From a checkpoint of a small transformer trained on Wikipedia.
Training: a variant of Adam for these matrices, 103M tokens, 6675 steps.
Each number is 200 + 40 x the weight over its row's rms, rounded and kept within 0 to 999. Layers, rows and columns count from 0. The size before them is the row's rms in percent of the matrix's.

# down: layer 2 MLP down (transposed), 512x128, rms 0.0393, rows 141-167, columns 0-127
# up: layer 2 MLP up, 512x128, rms 0.0688, rows 142-168, columns 0-127
down141,094,203,216,225,186,231,200,278,176,202,203,152,293,175,210,238,235,167,157,240,166,137,153,179,236,249,146,232,242,303,193,219,193,203,183,169,202,196,140,183,247,169,192,217,193,289,231,153,203,187,191,232,195,198,107,174,134,188,215,262,197,209,132,193,180,174,262,218,207,191,221,208,215,171,283,243,160,214,143,199,141,201,173,169,212,221,154,238,83,167,240,231,228,210,239,253,165,186,203,232,182,188,190,166,141,165,173,192,306,225,163,201,190,168,207,210,219,259,213,232,89,252,224,211,218,195,252,141,232
up142,105,176,237,178,235,109,168,193,199,239,253,233,229,265,202,278,143,236,206,163,127,293,262,273,230,173,139,167,218,193,190,209,184,199,208,261,184,142,190,208,208,169,130,207,162,239,219,256,195,216,213,249,182,171,268,261,200,144,182,172,224,175,212,200,176,177,204,253,245,208,228,155,106,247,106,238,196,243,174,173,229,299,256,165,214,155,223,159,195,267,221,219,226,215,177,245,206,220,241,234,251,197,205,215,168,204,211,249,199,161,201,186,234,230,139,192,235,214,127,166,175,220,202,203,268,195,277,229,241
down142,101,183,179,229,154,255,235,215,127,211,135,237,203,232,242,210,196,225,174,118,201,173,188,220,201,173,164,215,144,185,223,237,221,140,226,151,192,240,169,169,157,242,223,139,111,147,193,162,172,236,227,238,185,210,152,213,256,315,200,240,181,178,171,274,129,175,171,207,220,170,171,228,171,161,219,250,156,176,179,276,213,172,172,291,228,234,241,271,183,250,186,248,170,232,223,186,232,152,112,227,205,176,246,195,261,242,218,201,237,232,203,169,173,153,185,198,222,270,164,273,222,175,174,252,165,152,268,228,172
up143,102,172,268,172,168,147,188,233,250,130,198,248,166,206,219,205,221,235,181,186,233,163,252,217,227,206,180,179,201,186,178,237,204,144,147,179,236,225,204,208,263,186,258,208,172,176,181,233,266,175,241,129,230,212,227,215,277,181,167,222,185,248,201,155,154,255,172,184,215,218,220,236,149,107,242,149,173,114,259,230,206,176,195,161,156,198,170,244,138,146,235,234,231,146,216,210,241,231,199,251,222,248,268,247,196,79,139,151,197,196,262,211,238,210,220,226,123,209,233,277,252,238,218,158,267,179,205,247,226
down143,103,192,198,196,154,205,154,208,202,335,213,136,218,242,193,221,204,222,265,144,189,270,197,245,240,140,198,215,170,208,220,193,164,241,213,269,145,52,223,221,120,191,163,217,199,163,200,145,261,213,116,108,178,130,196,184,209,241,225,166,172,191,179,199,155,217,242,208,161,236,192,208,230,191,140,192,200,198,157,180,218,212,230,169,221,255,258,169,215,218,192,249,185,246,240,216,235,212,193,230,252,186,247,222,224,253,224,266,250,207,174,190,171,212,201,133,233,194,179,192,176,158,231,255,242,168,183,167,106
up144,097,158,142,112,261,205,204,180,270,247,161,220,206,219,235,230,149,170,251,138,213,198,162,176,308,153,217,110,172,127,187,245,168,174,197,236,204,175,248,165,154,201,235,227,261,230,207,157,208,126,179,248,250,197,173,142,163,218,263,251,196,170,217,166,175,218,147,282,224,229,246,172,248,238,250,198,182,198,263,250,159,213,220,268,185,162,204,161,179,165,151,211,269,252,211,182,220,212,179,205,205,190,274,248,185,236,209,153,181,152,188,209,250,216,187,182,159,165,192,170,172,169,128,182,271,204,260,239,220
down144,097,228,225,223,168,209,246,204,259,294,228,224,196,182,171,211,194,223,182,214,194,148,182,169,137,230,189,221,160,222,273,245,198,229,279,167,200,198,212,281,171,147,220,178,238,206,221,229,162,268,233,262,111,175,176,196,149,193,198,220,173,183,245,245,281,199,172,159,249,180,248,258,270,199,216,264,247,229,179,214,233,225,206,203,220,224,186,143,296,160,221,160,237,144,156,231,221,158,186,161,187,154,197,169,205,238,245,203,115,170,223,148,151,134,160,193,239,171,184,205,240,193,215,164,238,124,155,200,90
up145,109,181,180,226,258,226,225,206,180,160,238,177,104,199,168,141,194,220,155,217,210,203,177,226,217,144,221,188,176,165,216,174,230,206,174,227,212,286,265,152,151,221,176,199,266,156,237,207,248,124,229,197,217,238,248,188,239,164,155,246,229,175,210,249,159,223,212,164,171,155,266,142,182,252,150,223,152,147,217,201,243,214,191,297,160,220,193,190,206,191,152,167,271,210,197,240,213,202,224,239,258,245,125,196,206,124,144,157,122,132,157,196,186,209,184,281,184,205,146,130,225,293,226,258,167,180,220,229,232
down145,105,202,242,169,214,237,156,160,202,230,180,242,316,192,168,212,264,185,199,228,157,159,165,198,161,166,225,184,252,209,215,206,230,235,160,233,140,168,205,237,189,178,198,188,220,241,201,192,249,169,202,235,261,232,192,223,174,191,207,242,183,163,196,131,272,203,194,295,203,109,279,217,162,160,179,218,249,210,157,156,182,157,156,217,188,208,238,202,236,191,172,171,142,231,238,213,205,203,192,165,182,207,180,233,213,244,194,152,220,186,229,258,184,259,110,157,135,197,239,156,69,283,251,189,113,198,150,155,145
up146,093,151,255,126,194,176,229,262,136,206,186,208,241,207,204,172,247,210,255,196,172,244,201,221,224,229,181,201,216,237,155,222,249,244,241,198,242,158,185,199,216,195,258,282,169,235,237,225,177,182,229,231,168,178,227,136,293,91,230,272,214,186,206,229,237,198,182,242,238,152,238,195,206,201,125,217,174,191,182,182,215,127,248,270,148,268,143,224,208,206,230,232,186,230,246,206,230,260,218,252,191,215,257,197,162,202,110,243,259,280,221,237,261,257,231,246,223,189,265,154,226,174,259,191,149,180,217,163,210
down146,103,209,167,294,237,209,217,180,209,201,234,200,158,247,182,218,205,128,118,175,198,183,183,266,194,224,189,191,195,108,177,156,147,227,152,219,207,137,198,259,219,156,195,205,150,190,221,201,220,156,214,108,256,210,204,237,185,206,235,181,235,156,234,207,140,207,213,248,192,231,150,192,153,246,164,275,103,260,215,207,182,190,184,128,187,155,247,227,211,213,230,245,180,133,181,212,190,164,193,170,155,105,145,171,219,240,124,127,168,177,158,221,195,110,211,206,116,192,222,216,208,242,230,154,263,207,183,243,242
up147,090,222,186,156,146,228,239,197,231,142,163,223,252,182,238,276,192,153,144,196,211,252,204,233,218,153,180,233,210,154,200,262,272,146,214,196,169,206,299,208,229,89,192,157,176,259,282,190,186,221,205,169,199,218,199,227,208,177,162,172,184,191,188,167,168,271,138,276,182,223,214,119,204,265,258,168,192,247,192,167,172,210,112,190,246,188,209,168,190,172,207,148,199,201,231,267,266,170,182,195,273,159,176,223,217,239,246,201,154,221,199,177,235,241,202,203,131,185,140,185,163,286,204,202,167,202,194,171,105
down147,093,198,226,242,227,282,191,190,153,198,153,165,102,192,248,170,202,222,197,113,203,144,290,224,196,213,228,201,145,226,203,262,223,208,224,193,180,261,244,143,280,157,255,195,266,90,145,223,213,119,162,247,201,193,130,169,220,167,211,237,199,164,193,236,278,226,225,144,137,169,284,210,153,180,231,246,214,138,203,263,214,161,232,250,165,208,198,233,195,167,214,241,241,218,160,222,181,222,128,215,194,179,197,233,272,179,205,194,210,178,203,236,214,280,153,214,203,235,171,172,225,149,176,218,189,216,184,174,215
up148,097,171,243,189,206,214,201,176,212,241,148,201,186,229,225,147,209,254,216,195,134,306,210,175,267,235,198,222,159,161,189,239,179,201,221,201,144,243,322,148,157,130,182,200,167,163,207,237,193,247,188,151,246,221,164,278,264,239,237,205,265,178,130,252,169,149,183,183,129,192,229,200,243,183,166,185,206,191,271,158,174,188,257,165,228,184,114,173,267,256,217,172,161,240,191,248,242,227,152,247,256,206,180,213,190,210,125,171,237,185,160,180,243,219,212,255,241,165,123,194,120,220,210,204,189,217,186,227,220
down148,092,130,174,230,281,231,257,239,154,283,172,157,172,264,208,214,234,188,212,210,160,191,234,211,192,223,233,221,116,221,214,151,140,231,188,167,196,279,222,195,265,182,185,147,167,153,222,275,332,206,204,147,236,169,155,133,168,203,171,204,181,209,156,202,229,152,165,195,219,263,201,187,138,208,111,199,289,216,152,254,166,248,190,173,139,196,217,171,213,237,176,184,169,267,216,221,212,151,183,157,152,185,193,239,255,171,205,208,200,203,166,271,193,219,207,177,192,197,183,152,122,180,250,225,158,213,190,209,142
up149,096,217,203,176,196,249,219,243,119,258,200,226,210,231,226,156,219,193,202,217,174,250,199,228,275,191,186,225,158,185,130,234,164,239,247,185,274,266,230,174,164,132,189,220,156,159,238,237,255,161,129,160,189,240,222,156,219,186,189,157,168,184,89,218,163,190,166,143,177,178,138,196,164,176,137,212,258,230,156,201,113,248,190,235,226,239,201,197,108,224,164,174,256,191,158,261,217,166,170,158,208,242,158,181,174,194,154,268,271,174,201,187,189,246,174,214,174,280,179,139,219,241,184,247,219,163,240,261,233
down149,097,236,227,170,201,185,206,226,267,150,208,194,72,185,266,204,228,221,204,178,179,100,244,169,216,210,183,133,153,218,284,222,187,182,211,135,173,145,201,199,268,183,167,189,271,199,252,132,243,181,144,270,183,159,216,206,216,157,189,170,236,192,169,291,198,204,206,270,208,199,172,198,150,197,186,298,251,215,123,190,278,181,196,248,229,165,134,162,196,203,238,183,165,192,183,216,235,153,232,220,173,197,216,171,183,210,234,176,216,190,203,183,208,254,147,270,127,175,243,193,239,242,145,255,160,217,163,174,229
up150,096,201,204,218,150,211,221,140,270,228,164,183,205,246,189,152,194,179,191,194,175,203,180,157,244,209,146,211,190,172,155,163,242,182,275,106,168,181,168,173,228,138,265,250,208,202,253,178,144,206,201,211,193,186,197,304,218,158,200,236,205,142,203,264,267,203,141,189,259,141,181,167,225,144,184,132,218,200,165,163,199,244,235,195,176,196,243,175,183,151,163,224,210,147,111,204,196,230,219,206,242,155,175,309,271,164,196,208,240,243,133,203,253,187,140,171,224,193,185,208,216,237,328,197,156,160,233,222,226
down150,098,198,221,201,180,194,180,203,234,198,216,196,189,257,200,206,216,255,114,180,162,273,270,269,183,119,169,253,197,213,234,201,240,244,250,209,229,173,190,246,134,242,122,148,214,183,148,227,211,176,243,213,197,166,161,231,239,243,242,114,280,239,275,274,219,202,225,173,190,248,217,212,251,234,206,121,207,207,221,186,212,220,257,222,212,174,251,212,196,214,217,205,67,151,261,176,193,210,247,249,309,217,201,203,199,204,155,238,238,163,239,168,179,213,253,188,155,251,219,240,216,251,214,185,190,211,145,190,244
up151,110,187,209,155,258,148,195,242,250,270,240,238,158,191,255,280,212,162,147,201,157,172,179,215,257,250,215,174,213,208,191,235,204,176,140,239,192,243,182,193,204,189,176,182,201,257,236,190,178,187,176,128,163,223,167,215,244,158,193,227,248,241,211,117,205,195,128,144,243,167,163,192,239,189,183,192,163,204,246,276,245,257,184,240,241,220,255,187,142,185,166,198,240,239,192,152,199,231,119,166,268,162,221,246,247,205,119,254,212,198,238,224,125,183,173,202,243,150,233,259,161,286,198,123,250,176,133,180,246
down151,103,242,230,217,168,203,163,212,246,186,265,169,152,209,178,239,232,199,193,204,226,238,249,139,183,205,209,214,173,204,216,226,197,214,185,207,209,124,193,71,222,210,169,258,159,246,237,243,247,278,135,191,193,237,238,191,195,189,151,141,185,173,225,194,109,251,237,198,266,181,215,112,151,209,230,211,175,174,265,188,136,234,207,255,281,260,205,202,283,239,205,171,232,146,140,165,246,222,269,210,248,253,265,239,206,204,263,201,142,173,181,263,233,157,195,193,200,211,253,170,208,242,181,172,264,190,229,236,220
up152,106,193,213,186,176,284,221,196,154,190,164,236,220,234,197,241,153,209,161,252,178,202,171,165,218,184,159,144,226,256,134,207,243,276,203,247,235,208,308,173,217,168,165,235,160,245,153,249,203,207,212,227,153,177,205,139,254,137,166,158,187,167,213,190,213,303,208,165,269,180,182,107,160,205,179,187,229,249,183,267,235,196,187,154,198,173,177,194,183,141,219,181,163,199,178,121,271,186,233,260,173,193,157,127,222,214,141,211,140,146,216,185,234,159,187,191,168,184,235,146,149,222,150,184,159,171,238,259,120
down152,105,139,197,176,269,208,210,237,162,149,202,174,237,116,254,247,276,177,172,113,212,224,209,206,193,183,195,125,125,201,223,205,139,238,159,162,198,232,201,195,164,216,272,238,186,93,141,184,212,211,226,119,186,213,197,215,228,161,177,210,168,194,135,147,112,165,192,225,187,117,198,228,182,185,191,162,198,178,203,175,190,226,249,173,225,164,164,77,203,227,197,128,189,182,167,222,98,152,239,187,165,255,189,208,186,196,204,197,306,250,229,226,192,204,197,262,205,200,185,249,241,203,175,191,191,171,172,177,211
up153,107,204,125,184,199,199,187,115,195,168,272,219,209,245,175,172,242,227,198,248,230,212,229,211,258,263,131,238,244,213,156,225,189,214,237,199,250,263,212,230,203,147,243,207,144,150,251,141,261,200,253,177,146,147,158,198,291,170,254,208,232,107,218,255,177,203,148,228,197,239,218,173,215,127,203,234,187,234,230,224,184,196,170,255,272,223,162,221,191,174,164,238,208,217,236,214,255,220,229,231,171,159,243,198,221,197,211,160,214,121,245,281,231,139,181,208,205,260,168,102,175,227,235,204,149,159,134,183,202
down153,115,240,327,205,212,219,206,157,209,133,223,234,193,244,162,185,219,130,209,69,138,206,181,164,155,216,219,203,196,155,235,214,210,159,254,106,176,167,198,186,234,240,240,186,216,248,225,210,218,280,130,189,194,180,214,252,163,235,225,178,237,211,166,227,187,255,179,281,196,180,161,232,196,164,188,198,128,171,197,213,167,135,147,207,221,201,214,237,231,212,197,204,178,183,208,226,192,278,251,252,203,166,232,252,143,174,178,176,208,170,187,217,208,147,216,126,229,254,277,211,216,170,125,259,181,107,205,231,174
up154,107,229,180,190,185,203,149,162,204,201,216,192,226,208,216,204,183,188,211,175,171,261,256,200,307,204,228,196,253,175,213,216,213,188,225,154,227,242,217,287,126,186,150,245,253,235,213,218,201,190,235,249,215,231,204,248,239,207,134,274,190,175,208,186,235,206,196,194,248,186,237,243,152,225,234,149,268,216,273,180,237,260,212,259,143,245,191,169,237,196,173,177,233,193,250,206,271,236,258,95,252,215,248,223,268,186,215,208,217,227,157,180,241,193,200,176,192,208,145,103,272,266,142,125,251,185,285,233,204
down154,109,143,203,244,191,218,199,247,133,185,234,213,254,233,164,245,281,189,237,211,153,255,186,163,140,259,206,230,252,248,174,200,168,175,198,149,207,180,157,177,160,265,241,185,168,226,151,161,105,164,226,182,181,189,251,189,199,198,167,200,210,189,184,234,168,164,275,153,189,241,215,285,170,146,258,122,130,152,141,221,233,166,209,169,152,199,180,169,228,136,133,156,172,230,152,219,200,185,150,217,175,210,140,212,218,196,261,239,159,209,259,154,94,210,138,263,204,237,189,181,221,233,145,219,216,159,175,215,163
up155,106,171,246,212,164,225,170,170,219,245,181,169,160,132,272,152,188,146,90,233,184,211,128,204,174,236,251,157,163,208,230,211,166,226,241,231,169,142,240,200,193,166,177,225,188,152,245,140,274,215,169,220,134,266,162,202,211,124,205,203,179,205,205,242,195,250,205,276,156,244,139,139,171,170,160,189,194,139,172,190,163,185,173,263,257,158,239,178,140,223,236,237,225,213,225,151,173,270,155,229,181,196,246,272,216,193,200,218,170,180,233,168,175,205,234,133,189,167,255,273,145,184,130,197,253,150,193,231,160
down155,102,251,202,128,183,237,185,226,219,160,270,260,227,223,224,152,219,210,153,178,268,227,130,158,197,160,182,170,196,147,210,213,144,148,145,204,244,190,179,264,165,236,204,137,230,205,146,151,178,176,148,240,211,181,162,198,153,186,231,174,253,213,182,189,125,185,183,202,221,239,137,181,173,248,154,218,277,211,185,248,210,103,220,213,170,179,200,165,244,182,163,167,214,243,184,246,174,119,113,195,216,243,185,201,256,240,218,221,184,245,292,283,251,225,147,220,233,210,160,169,181,278,204,222,130,232,228,188,256
up156,097,223,245,229,188,259,236,235,118,141,261,235,213,240,248,153,213,184,252,196,166,266,233,123,196,185,203,169,244,164,174,171,203,223,251,195,178,272,226,165,210,226,218,186,228,280,141,211,189,172,139,209,210,216,157,233,252,200,145,192,214,234,175,209,221,239,243,169,242,187,224,187,71,219,131,258,200,246,207,200,229,155,159,238,213,207,249,194,144,186,120,215,180,158,116,180,278,182,264,183,189,197,204,223,165,135,188,147,219,232,263,223,226,219,252,163,219,273,214,184,223,146,264,189,129,220,213,185,207
down156,099,178,164,150,194,174,162,165,238,213,225,195,183,214,246,227,207,169,182,203,242,213,189,221,134,233,223,204,116,277,229,210,183,158,191,183,147,196,200,134,177,239,206,181,269,125,200,146,125,205,192,251,249,160,167,215,249,224,233,156,175,179,189,239,195,219,185,197,248,159,199,281,215,193,237,206,169,127,266,177,230,211,195,199,193,217,176,158,223,206,118,102,269,240,220,192,163,172,184,96,243,129,131,254,200,174,277,162,219,198,148,193,256,262,204,263,174,166,139,156,191,222,222,173,155,262,240,243,180
up157,093,122,189,218,144,127,231,158,131,199,216,221,156,231,181,144,160,248,225,223,191,204,166,183,236,239,174,236,300,181,224,140,278,219,174,213,246,233,275,197,226,145,156,235,222,220,168,155,202,179,188,195,229,225,189,133,230,122,192,175,266,215,131,267,165,185,166,159,173,192,226,99,193,175,227,186,244,189,204,132,213,210,226,240,154,147,182,217,163,218,165,227,237,272,257,219,162,253,222,167,223,176,123,213,150,180,202,225,256,145,251,174,237,240,243,264,224,222,215,190,150,196,233,193,228,218,189,150,138
down157,094,256,146,191,194,169,208,148,206,204,188,191,245,205,291,194,193,192,141,256,177,214,214,238,236,198,230,197,200,149,183,235,218,247,222,299,231,250,219,226,189,188,158,189,242,187,175,154,145,178,163,213,331,221,107,138,186,131,223,225,159,195,217,223,153,119,198,180,185,154,178,149,165,175,259,179,208,161,195,265,166,225,205,213,226,189,175,179,261,232,216,219,193,152,163,142,184,205,239,178,160,233,159,176,238,202,290,265,198,163,175,182,126,200,295,177,97,178,186,225,173,173,188,198,169,209,159,183,141
up158,106,197,184,164,199,177,243,198,181,173,191,305,243,194,148,206,184,197,181,196,144,187,247,203,257,197,201,252,203,188,135,149,230,196,166,228,161,192,203,210,256,174,228,199,258,219,214,158,279,205,198,238,253,207,214,135,272,169,279,252,130,216,195,225,176,164,198,276,271,100,174,145,186,219,114,128,176,149,261,172,193,239,162,253,216,127,187,217,158,198,241,201,196,184,222,204,188,205,167,127,240,151,148,205,209,148,198,246,180,193,218,258,111,172,130,216,134,194,211,227,228,241,153,169,193,178,163,195,241
down158,109,159,234,240,194,188,174,186,223,208,187,191,196,217,228,187,193,203,209,167,198,206,165,208,160,186,184,159,252,195,209,183,229,165,220,173,232,254,152,168,202,303,166,173,224,237,272,176,234,204,227,195,221,96,199,163,214,181,173,216,217,243,188,263,273,227,152,221,195,203,189,255,224,158,283,257,214,165,229,189,235,222,151,223,226,231,118,183,173,160,186,166,213,156,203,197,97,252,197,204,248,235,237,219,188,87,221,253,245,149,141,272,223,228,210,259,271,241,79,161,257,180,215,221,161,136,194,233,153
up159,097,128,152,146,138,198,255,205,200,202,192,223,233,227,221,172,222,100,150,172,209,162,205,221,245,221,178,128,209,126,127,134,209,277,198,214,229,210,133,205,175,160,281,183,224,148,227,202,214,200,167,162,122,238,195,198,141,234,266,260,209,194,203,207,210,204,227,203,157,211,163,198,183,169,133,118,220,157,201,172,235,208,225,146,215,154,232,208,223,216,221,249,292,247,219,208,210,196,167,222,153,214,127,199,282,221,147,177,284,179,262,215,216,172,211,228,259,208,155,242,122,221,167,200,161,177,240,250,214
down159,101,173,200,235,196,185,208,197,172,158,211,219,221,169,166,138,140,260,254,235,207,193,185,147,181,192,192,156,238,217,252,211,188,270,232,219,189,169,234,175,228,194,191,193,184,183,213,197,198,197,192,230,186,148,200,253,214,188,237,175,144,145,189,112,270,216,169,255,199,187,215,173,253,152,226,161,193,295,248,180,238,210,198,238,256,227,113,172,201,175,162,236,207,186,256,242,268,223,202,211,160,205,241,165,213,249,202,194,261,174,128,256,107,237,265,127,213,127,224,122,253,176,225,198,304,200,265,213,109
up160,104,217,232,195,161,144,227,175,169,248,139,209,191,265,160,233,183,210,221,217,146,181,195,233,235,257,140,194,168,213,216,178,202,188,210,138,165,178,167,134,214,127,162,253,198,250,221,228,185,126,191,240,193,178,225,246,159,160,220,131,264,165,115,242,202,224,217,179,280,238,150,236,161,131,226,231,250,212,185,159,241,226,194,183,215,183,159,165,139,206,142,201,199,250,233,227,191,249,189,249,175,183,123,143,263,246,226,269,246,190,218,206,162,129,260,129,277,145,175,159,205,231,258,185,199,254,203,243,164
down160,104,226,219,178,252,202,230,115,260,195,173,197,246,203,288,166,189,197,179,220,181,181,240,195,97,173,196,142,111,207,255,195,171,181,234,253,234,190,205,249,146,101,236,231,218,101,268,150,198,185,244,178,218,258,182,232,217,162,163,194,166,212,196,125,131,224,227,187,176,204,188,172,190,175,192,263,137,214,185,151,141,254,199,186,221,183,164,214,135,171,237,249,185,190,197,122,243,190,246,172,212,164,282,206,239,187,226,136,290,168,158,138,202,228,204,201,148,166,177,207,157,155,215,206,184,162,199,202,192
up161,106,144,241,200,192,258,219,186,228,201,234,199,127,206,271,227,229,308,132,198,179,215,200,241,200,313,197,227,179,246,201,227,203,171,206,149,229,168,181,123,236,189,200,149,199,173,156,177,235,150,191,224,203,253,150,270,196,128,259,197,192,137,143,233,192,182,195,256,283,208,222,189,127,178,222,269,253,158,177,257,230,243,169,153,224,240,197,184,235,116,186,124,241,232,137,238,199,159,183,219,223,188,233,225,180,215,201,235,143,208,271,186,142,253,215,151,204,228,232,213,166,194,157,195,231,206,158,165,158
down161,100,152,177,165,265,179,195,179,175,161,171,202,238,208,192,136,221,130,167,164,228,200,167,248,183,176,155,244,196,227,230,176,229,200,236,273,226,181,132,169,139,186,274,205,175,207,215,240,216,298,155,254,183,180,179,229,197,174,196,278,247,232,178,119,239,232,253,162,229,239,279,174,239,238,210,205,238,270,173,196,193,258,200,271,253,186,127,258,157,254,160,235,220,169,181,187,150,117,247,159,165,174,144,230,270,162,215,158,236,177,129,237,168,228,185,212,200,184,214,144,232,167,115,208,196,226,221,187,202
up162,108,147,164,170,241,174,216,212,266,177,186,174,215,265,202,177,233,169,222,224,101,187,188,167,212,207,196,163,242,242,136,204,226,240,148,164,226,248,224,224,163,179,195,171,159,134,146,156,253,174,186,165,281,216,162,180,204,171,181,120,178,203,223,229,128,184,274,174,226,153,183,183,200,185,168,253,203,150,239,238,250,136,182,221,192,203,238,212,260,205,136,170,141,256,92,229,256,245,228,159,162,190,173,191,214,255,260,199,180,180,254,203,199,288,159,166,205,277,198,220,233,262,172,193,170,218,124,253,237
down162,103,198,170,249,242,204,172,161,162,167,183,190,196,178,217,214,167,260,301,199,228,333,238,224,202,219,131,197,231,236,183,168,152,227,221,243,151,181,160,131,249,210,210,156,232,202,224,128,178,184,166,166,186,175,270,170,168,250,122,155,201,231,275,117,221,177,148,185,253,176,195,211,238,204,265,204,221,251,189,151,196,249,246,249,211,238,161,190,195,153,191,217,194,192,278,246,229,174,207,212,221,209,236,237,139,219,214,146,221,332,166,187,200,262,233,237,164,184,228,141,183,216,160,194,187,217,168,223,155
up163,098,206,203,202,165,213,207,234,188,255,156,211,236,165,140,250,275,165,208,204,105,241,140,211,123,254,230,219,170,266,238,253,176,278,236,244,184,224,210,257,213,81,236,247,184,136,221,146,227,181,240,145,210,198,253,219,183,202,169,246,245,122,130,225,199,196,195,201,218,236,213,164,180,215,176,197,281,217,203,239,156,190,176,167,225,153,206,196,213,175,142,199,177,174,228,187,227,155,229,205,280,250,215,213,263,177,271,198,234,199,283,200,191,215,114,202,163,174,214,186,210,174,155,248,195,170,246,245,128
down163,095,188,215,205,251,216,134,200,233,234,183,202,185,176,241,140,172,168,161,93,226,243,133,177,167,180,176,149,197,150,232,207,249,199,192,213,169,251,173,209,163,188,223,230,244,181,151,156,187,213,148,205,224,99,202,252,219,168,166,200,225,224,223,165,149,172,169,179,142,204,210,266,194,204,183,148,141,146,220,128,230,201,180,213,124,180,151,194,159,241,181,214,188,171,205,171,173,195,228,151,90,157,157,149,120,180,181,191,112,201,187,339,196,252,187,271,183,182,184,263,203,220,208,182,230,163,233,208,149
up164,108,228,187,172,209,246,188,166,157,195,223,127,236,247,163,157,202,243,185,192,188,166,209,206,160,245,215,137,181,256,201,214,153,144,234,235,166,169,303,229,198,214,170,239,228,189,219,200,212,146,175,237,211,188,192,194,241,173,269,255,226,218,226,202,134,251,238,164,221,145,238,173,208,163,227,217,176,143,206,210,121,262,175,253,277,194,180,164,128,195,173,206,247,236,208,277,175,229,139,226,143,224,189,186,151,165,234,188,291,272,172,190,150,269,159,145,207,194,221,271,246,169,217,156,306,174,207,142,164
down164,106,167,313,191,144,224,276,223,228,234,234,233,207,242,229,163,275,248,180,223,205,231,185,186,158,234,180,236,232,199,112,191,235,208,194,191,260,221,195,190,194,213,202,159,187,245,214,172,208,223,218,266,199,154,184,108,159,204,245,158,152,159,186,154,195,195,207,197,195,189,201,169,210,211,238,236,186,262,289,154,173,163,98,164,177,189,220,201,194,151,213,200,230,242,198,191,283,249,253,107,181,210,235,245,291,253,264,230,203,156,276,118,237,208,143,135,221,214,226,167,160,212,241,234,208,195,199,205,169
up165,101,193,223,142,155,253,213,233,182,149,296,141,217,206,234,185,234,142,203,154,201,186,182,235,133,260,197,230,263,169,202,235,213,202,247,150,203,249,205,135,189,210,227,229,187,232,207,180,233,182,193,172,253,188,184,231,163,172,208,196,240,164,225,308,164,176,130,240,216,210,192,195,235,257,271,177,152,271,251,210,248,229,174,246,207,219,235,194,252,263,105,207,169,207,207,201,167,217,241,205,168,219,100,292,160,187,253,322,200,250,158,236,151,237,249,197,204,195,189,226,224,188,240,211,217,170,226,228,157
down165,107,221,221,159,196,242,183,122,192,226,161,251,185,210,171,260,275,186,174,211,292,215,179,219,263,172,163,245,196,203,255,196,231,146,225,193,162,239,252,255,192,230,214,201,170,275,137,219,201,180,229,246,182,241,186,178,116,191,158,139,169,170,254,207,329,228,186,226,199,179,203,144,269,225,234,213,244,190,264,142,141,199,166,164,138,171,239,154,199,149,201,232,231,172,146,179,134,245,248,194,224,186,190,189,252,205,215,214,241,117,164,113,252,179,235,154,196,219,242,226,190,215,176,178,208,256,171,209,246
up166,099,231,202,121,197,194,236,185,199,236,186,163,251,189,225,164,186,219,183,206,170,127,233,208,300,165,221,146,219,256,198,204,245,167,205,243,162,287,294,182,209,116,207,124,269,262,188,206,147,162,254,260,187,235,224,148,240,173,183,240,232,196,181,170,202,180,245,152,150,205,226,153,206,156,197,183,171,178,211,208,237,254,200,229,173,241,177,189,262,126,157,229,263,198,220,230,207,236,159,187,257,188,153,272,188,179,109,158,146,225,220,209,163,140,210,224,194,192,250,167,220,237,156,141,237,148,225,277,199
down166,098,170,218,214,178,162,165,240,148,153,191,173,208,151,228,165,153,192,192,253,198,211,154,159,208,246,119,141,198,185,199,261,265,223,202,260,143,145,199,232,278,137,332,172,227,230,170,229,172,179,197,152,208,180,222,233,186,190,215,180,285,200,204,212,204,215,196,156,260,235,153,215,188,195,222,183,180,243,262,179,242,210,235,207,206,216,200,197,194,184,243,203,184,309,293,204,198,210,223,202,281,157,148,68,205,201,169,237,174,181,155,215,189,220,204,157,171,191,175,221,187,189,111,206,228,131,182,258,160
up167,095,217,210,171,204,233,172,222,256,230,165,193,207,161,117,205,143,141,202,141,194,274,108,148,170,151,192,149,239,195,229,210,243,200,243,187,169,168,296,300,231,190,188,241,222,216,261,207,223,226,200,181,193,228,172,231,260,230,173,209,227,249,182,142,159,240,235,267,206,260,203,231,174,274,187,169,215,237,238,296,152,134,241,222,240,217,262,226,231,236,159,181,284,242,254,171,189,259,123,190,196,204,205,162,266,225,212,188,181,189,157,249,229,259,203,224,261,235,219,196,197,174,210,157,202,170,248,203,175
down167,096,185,203,156,171,256,173,192,248,187,171,196,208,218,170,182,99,219,221,205,254,187,185,187,193,143,206,206,171,169,224,168,194,216,215,238,203,248,251,251,248,217,241,191,155,221,113,197,160,194,202,235,224,203,171,188,111,181,241,203,211,297,191,184,162,240,203,157,216,269,116,183,152,154,182,200,185,188,183,168,215,183,106,170,166,189,246,155,262,217,238,239,179,165,182,179,185,132,134,237,183,130,193,214,219,265,184,213,125,169,262,290,183,269,184,229,189,271,255,265,233,219,264,218,175,289,245,205,214
up168,101,133,263,172,216,147,207,151,135,175,155,200,169,176,247,123,215,156,143,224,155,199,178,91,233,256,214,211,260,157,163,194,194,248,177,224,235,186,190,202,197,193,248,160,197,191,138,206,190,229,112,187,200,197,240,168,225,200,166,128,189,219,212,174,239,236,198,141,204,253,183,155,205,128,158,250,211,147,222,224,196,78,159,150,115,198,184,165,175,247,142,241,173,239,142,239,216,223,182,224,149,130,160,220,224,133,204,175,247,197,228,155,152,227,167,238,152,165,209,245,164,159,220,150,168,206,196,229,177